Weights of a small transformer language model.
Size: 10 layers, width 384, vocabulary 15576.
Architecture: LayerNorm before each block, learned positions, no biases in attention or MLP, tied embeddings.
Training: a variant of SOAP for these matrices, 1335M tokens, 5093 steps.
Each number is 50 + 12 x the weight over the matrix's rms, rounded and kept within 0 to 99. Layers, rows and columns count from 0.

# k: layer 2 attention key, 384x384, rms 0.103, rows 342-354, columns 0-127
# q: layer 2 attention query, 384x384, rms 0.106, rows 343-354, columns 0-127
k342:56 41 30 34 58 72 36 57 37 37 46 75 40 58 66 58 35 52 78 58 50 38 57 64 64 53 55 52 49 45 51 55 41 41 41 42 46 54 47 21 59 56 52 48 62 35 71 75 51 35 42 53 63 31 48 52 57 64 46 27 50 58 24 44 58 42 53 47 56 50 37 48 28 55 45 41 35 60 35 42 47 59 55 27 62 38 48 32 41 45 40 55 26 64 44 48 65 38 40 57 36 58 34 33 45 48 61 47 58 55 58 55 48 49 34 40 57 70 51 54 56 52 55 53 56 57 59 35
q343:47 45 47 39 58 53 58 41 36 29 25 55 55 48 54 58 73 55 41 64 72 44 70 64 45 52 32 52 19 48 87 72 42 63 42 64 64 47 48 31 65 64 45 54 64 39 51 39 59 52 74 37 28 52 45 56 31 36 63 46 34 35 37 65 43 49 56 62 46 54 44 50 48 42 56 50 48 43 55 50 55 30 37 64 61 50 40 31 39 82 43 57 39 48 51 56 57 76 65 56 48 61 37 54 58 48 46 47 46 46 39 43 62 44 43 51 53 60 39 60 66 60 59 62 52 32 45 37
k343:46 43 36 36 47 38 39 34 37 54 72 36 51 38 46 72 77 62 62 36 76 54 42 39 53 74 52 50 59 72 52 51 48 45 55 77 33 37 51 47 57 45 68 21 55 38 71 50 52 49 27 59 72 43 58 38 59 41 54 35 64 43 45 49 41 41 53 49 61 59 65 39 42 61 71 43 30 53 45 63 66 27 43 45 60 61 25 41 51 45 65 23 31 32 78 46 49 43 42 49 51 33 42 38 55 58 49 44 37 49 43 41 47 31 54 74 40 38 58 64 67 23 54 63 57 70 43 64
q344:36 55 70 43 51 63 55 25 43 48 52 45 45 33 43 44 67 38 44 58 72 52 26 53 45 37 57 47 40 55 45 40 54 49 37 39 56 51 43 50 68 59 64 43 40 52 39 39 72 45 46 47 32 17 57 42 69 46 35 48 79 55 60 54 36 48 20 54 27 48 57 68 59 57 41 49 57 54 42 56 52 64 69 65 39 41 38 53 73 79 40 59 48 38 13 42 58 39 78 55 58 51 67 63 51 41 49 47 39 82 63 64 48 40 39 50 50 58 63 58 61 77 44 61 57 49 25 33
k344:36 47 53 72 30 42 62 53 52 75 55 31 53 43 38 65 57 26 52 57 41 18 48 14 41 71 79 43 57 41 51 45 36 67 43 35 65 67 23 59 47 41 35 47 57 28 47 74 46 51 71 66 63 53 13 54 55 46 43 47 24 81 52 41 50 51 58 51 75 31 49 52 37 33 56 50 48 48 50 50 51 50 41 32 46 58 58 38 51 63 51 43 41 40 54 70 47 55 47 37 46 56 49 45 41 41 89 55 53 43 31 24 31 58 59 38 63 31 65 52 33 43 25 43 41 53 61 44
q345:33 56 47 45 92 65 51 52 50 41 39 50 52 59 37 63 56 28 40 48 33 46 47 45 40 59 26 54 38 85 59 59 44 48 57 26 57 43 57 58 57 33 52 84 40 43 60 61 83 51 31 62 48 53 50 44 49 70 31 20 62 53 45 44 29 44 73 45 34 67 46 29 43 59 70 39 42 48 68 29 48 51 45 42 60 47 61 58 48 37 51 67 69 42 64 53 66 57 71 48 63 52 44 55 52 51 55 46 65 58 37 53 20 60 32 70 50 50 60 45 22 35 55 65 90 32 65 55
k345:28 80 17 40 45 63 56 52 35 31 65 29 34 35 67 50 56 54 67 58 61 71 46 55 50 66 41 48 52 24 65 63 50 76 68 54 27 53 53 31 60 38 64 35 41 51 63 52 64 38 49 36 57 27 52 34 67 48 33 50 66 58 53 42 29 48 63 33 51 36 28 47 40 75 50 53 62 54 64 39 61 55 40 50 44 58 32 61 65 67 31 42 47 60 52 49 59 47 56 06 57 58 47 42 43 56 55 25 44 57 49 40 58 64 42 49 66 37 63 66 71 42 67 57 37 67 51 46
q346:52 36 35 52 64 46 61 47 51 51 36 68 52 30 02 45 39 39 52 55 51 57 41 49 35 39 60 60 44 31 31 60 54 68 62 58 33 49 55 58 44 73 69 63 37 34 57 56 53 54 69 47 20 76 35 72 53 54 51 58 43 42 35 53 46 57 69 40 65 60 58 42 48 58 52 48 43 70 56 51 34 51 52 60 37 59 30 53 41 46 43 84 45 50 56 47 47 49 54 48 34 41 46 46 58 49 41 46 64 37 43 62 51 47 51 47 56 50 35 38 56 48 31 56 68 51 45 57
k346:56 66 41 59 42 63 47 36 50 38 45 33 67 58 64 42 43 63 36 38 31 35 56 54 51 52 53 61 76 55 48 55 50 47 40 49 48 36 53 46 39 47 58 52 57 52 68 65 50 32 52 56 38 50 65 32 35 77 44 64 47 47 79 60 50 41 40 41 30 59 61 42 57 56 38 57 42 39 59 74 46 55 41 43 44 45 63 51 43 22 61 50 54 66 78 54 56 58 40 49 71 45 38 47 48 61 47 50 75 66 73 50 67 46 45 45 76 36 60 64 43 54 58 59 50 56 55 41
q347:41 31 41 59 65 53 60 63 56 57 62 67 46 54 46 49 61 36 39 48 61 34 26 30 57 42 54 35 72 48 51 59 53 39 80 49 44 35 50 33 52 32 70 50 28 64 52 58 52 55 44 61 20 54 62 61 40 46 59 37 48 66 46 46 46 52 45 47 40 37 38 37 41 49 68 30 53 37 66 54 43 81 67 40 65 61 81 68 25 50 67 40 41 48 40 38 61 25 53 61 54 51 56 29 56 64 58 58 47 57 40 37 56 36 38 58 20 57 90 67 79 49 56 29 64 52 40 56
k347:38 48 92 56 23 47 53 49 50 32 45 50 43 31 73 52 24 32 68 31 39 61 48 44 67 51 50 78 49 73 52 40 39 53 23 43 57 71 51 53 71 51 31 48 48 24 65 52 41 23 54 55 33 43 58 56 41 63 58 35 57 45 43 74 53 45 52 46 57 74 41 43 56 40 50 46 71 69 41 52 41 44 57 37 44 62 54 60 71 45 32 23 53 67 51 39 42 52 44 76 57 44 49 45 69 28 57 46 40 58 60 48 66 49 47 60 67 40 53 53 43 25 49 62 59 60 61 58
q348:41 60 90 59 49 69 57 31 70 33 56 57 54 64 27 60 73 39 71 65 55 38 67 67 50 55 51 44 49 66 56 31 58 55 38 47 49 40 34 48 39 17 50 58 35 44 59 62 65 50 51 51 44 50 75 52 72 17 23 58 54 49 43 22 38 28 64 54 56 54 58 44 72 44 63 33 51 49 40 42 50 51 27 47 47 60 51 40 46 46 63 45 54 64 51 49 37 41 57 52 72 54 31 35 62 75 72 35 54 25 56 40 56 36 45 41 62 49 48 53 32 51 37 49 53 64 60 73
k348:41 41 50 53 56 51 40 64 61 47 49 38 41 34 70 23 47 25 34 80 43 43 61 44 54 38 58 53 44 42 42 43 40 61 53 27 64 41 61 42 45 61 54 67 15 17 55 46 50 57 38 59 53 43 48 31 43 58 46 54 46 46 42 61 33 50 27 51 66 45 72 70 43 52 72 69 40 83 44 33 54 56 56 66 32 45 44 43 25 60 36 39 51 39 29 43 52 55 37 43 25 40 67 46 49 53 57 26 48 54 32 56 30 68 43 39 50 37 62 54 27 45 45 30 61 46 37 43
q349:63 25 52 52 45 34 60 52 56 50 43 52 60 41 57 60 46 57 42 37 50 60 27 55 64 46 43 58 51 61 45 37 54 60 48 35 39 32 46 53 59 43 66 49 44 53 67 54 66 35 40 53 39 54 56 39 50 59 43 33 48 45 59 46 60 64 59 47 60 34 55 57 43 71 55 42 32 64 34 62 13 62 46 48 76 45 53 37 54 35 50 48 55 46 57 58 77 48 46 54 70 45 49 22 58 54 47 52 57 42 47 57 44 49 48 60 31 49 45 50 59 41 68 63 35 33 79 68
k349:71 69 53 39 42 41 35 69 35 52 60 53 54 42 59 39 29 57 53 38 57 57 70 49 39 58 40 67 31 45 51 32 35 32 44 48 41 55 50 39 38 55 43 56 65 53 29 42 47 62 46 64 50 43 43 31 32 55 76 23 51 43 54 33 55 75 54 38 59 56 09 56 32 53 54 59 58 48 56 55 48 53 50 64 31 36 52 52 66 46 57 50 50 55 40 32 55 70 75 53 34 46 04 55 52 59 60 50 40 64 38 59 77 50 43 32 52 64 49 38 64 48 76 52 62 49 57 46
q350:55 61 53 41 45 55 53 81 41 73 49 47 71 51 46 44 35 67 40 44 57 66 44 68 40 43 55 49 64 59 67 46 19 66 56 67 56 55 27 67 55 35 53 42 52 50 42 37 50 48 47 27 53 59 59 28 62 84 45 22 53 67 45 29 47 75 52 73 54 52 47 46 29 72 54 40 56 45 53 48 48 61 54 44 35 36 39 52 63 42 40 64 59 59 49 56 72 51 43 48 71 53 57 57 45 60 67 57 44 39 58 41 64 35 42 24 62 62 65 34 78 27 63 42 54 52 66 56
k350:28 76 41 42 56 59 68 74 56 51 48 55 42 64 64 45 65 54 37 40 59 73 77 37 75 18 48 55 55 56 74 47 35 48 41 50 48 47 70 43 67 60 55 40 56 41 75 52 51 54 49 44 46 50 43 47 50 34 24 50 48 53 57 70 38 65 69 50 43 43 50 26 48 36 39 45 59 42 37 35 33 34 49 48 41 18 66 65 71 46 59 48 44 41 36 41 19 34 44 52 59 49 87 43 47 63 41 54 40 46 43 40 52 31 52 50 43 27 54 58 58 74 80 47 24 53 42 43
q351:31 45 50 45 51 43 39 55 51 30 52 51 72 55 36 60 31 59 61 44 70 64 48 54 48 30 37 53 55 66 37 74 86 48 35 43 41 69 52 48 63 46 54 46 53 39 41 64 69 54 40 56 26 52 45 56 53 61 39 52 58 44 46 61 60 36 29 44 43 55 60 57 57 65 43 66 44 32 39 71 62 52 57 69 46 61 42 41 63 47 57 61 49 38 55 55 53 57 47 30 41 61 55 56 60 47 62 61 40 49 57 51 29 59 40 86 50 54 53 63 56 42 30 47 40 74 60 48
k351:47 40 19 46 55 56 30 49 59 47 62 56 52 52 79 58 54 43 55 44 60 50 44 40 55 57 47 60 61 40 55 31 37 56 38 59 53 52 50 51 34 33 49 64 64 54 36 55 50 57 45 65 90 53 53 62 40 71 33 40 31 38 55 45 40 67 54 54 64 54 50 43 55 50 55 63 54 51 34 51 67 51 44 57 49 46 40 55 65 61 51 72 49 26 47 51 40 46 55 62 55 49 42 59 54 33 43 43 58 60 28 50 17 42 43 39 56 46 59 47 41 31 34 44 73 55 31 70
q352:37 38 44 37 17 50 47 42 30 71 54 50 33 56 67 49 34 52 70 37 58 46 37 55 50 65 72 59 34 43 41 63 41 24 54 66 44 73 70 68 51 27 60 51 56 32 68 48 43 60 34 80 58 40 31 44 49 70 35 39 70 50 48 48 68 45 31 51 50 53 56 61 16 51 31 50 57 41 54 58 61 42 64 42 56 45 49 43 66 45 66 48 31 44 47 43 63 51 58 60 58 58 46 41 53 57 52 52 57 36 44 41 54 70 39 40 26 47 70 55 41 54 43 44 33 41 50 55
k352:49 53 37 41 47 47 34 49 71 37 57 51 66 67 61 51 57 28 45 41 60 72 54 54 31 47 55 43 31 51 62 34 45 25 21 39 42 54 35 50 38 42 61 35 61 30 42 60 57 52 51 46 52 40 28 67 46 27 59 31 68 37 59 41 51 52 31 54 39 38 38 45 68 40 66 63 53 35 34 67 32 59 60 53 46 56 45 57 46 51 42 46 51 44 39 68 71 42 52 62 36 47 60 27 49 41 43 48 50 51 59 43 36 60 72 56 40 66 42 31 51 54 55 12 40 52 48 32
q353:64 39 45 54 66 54 52 50 34 47 46 28 58 48 55 38 11 48 71 42 46 43 46 46 51 29 52 50 68 46 87 64 79 52 48 73 51 37 57 47 49 56 63 52 24 49 54 41 38 38 36 51 45 53 72 48 42 54 64 46 49 75 47 59 66 47 39 36 43 21 39 47 49 56 42 56 49 50 46 55 45 57 37 44 58 46 53 37 45 43 46 56 50 59 55 42 46 44 41 60 46 47 58 46 63 72 56 61 52 61 73 40 55 33 37 38 46 66 46 69 56 61 53 79 47 52 65 64
k353:46 49 48 70 39 41 52 68 50 59 72 39 80 55 47 52 53 42 54 57 38 56 57 67 53 43 48 40 51 52 40 53 40 47 63 66 49 69 50 53 53 57 51 43 54 52 39 74 40 57 43 56 47 74 73 37 35 54 64 42 35 45 30 76 63 49 59 61 51 41 36 56 49 44 56 63 39 75 69 35 39 64 37 44 45 48 63 66 39 64 45 65 57 48 58 38 58 42 45 70 56 49 46 55 38 18 45 63 43 45 52 33 51 66 62 55 42 46 64 39 52 37 55 30 62 54 63 30
q354:56 31 56 48 43 59 57 25 57 37 80 29 58 47 37 48 55 56 50 63 65 64 38 58 53 52 46 45 41 40 46 71 48 59 48 37 66 69 45 52 54 59 00 65 21 26 46 42 40 48 42 58 56 58 55 57 51 37 38 43 42 55 45 58 50 39 32 56 58 38 67 43 61 50 78 26 44 38 53 56 39 65 51 36 60 49 52 68 33 74 45 56 46 68 37 62 54 40 48 53 65 49 51 68 60 51 29 42 60 59 49 46 41 56 48 48 53 50 59 44 16 34 32 35 59 85 41 45
k354:62 69 49 59 71 53 59 49 39 57 52 47 54 55 44 46 45 44 50 57 41 30 63 50 56 46 40 61 90 58 34 58 69 58 57 30 33 50 33 31 62 40 51 39 47 59 43 53 41 26 47 32 44 61 47 64 60 63 50 36 64 62 45 37 57 23 64 46 54 32 73 41 46 41 52 46 35 54 38 66 44 36 38 47 26 46 53 18 74 53 32 60 35 61 50 52 27 45 49 52 35 44 57 37 50 49 53 53 66 41 40 62 51 57 45 54 63 45 45 82 67 51 65 45 56 27 36 36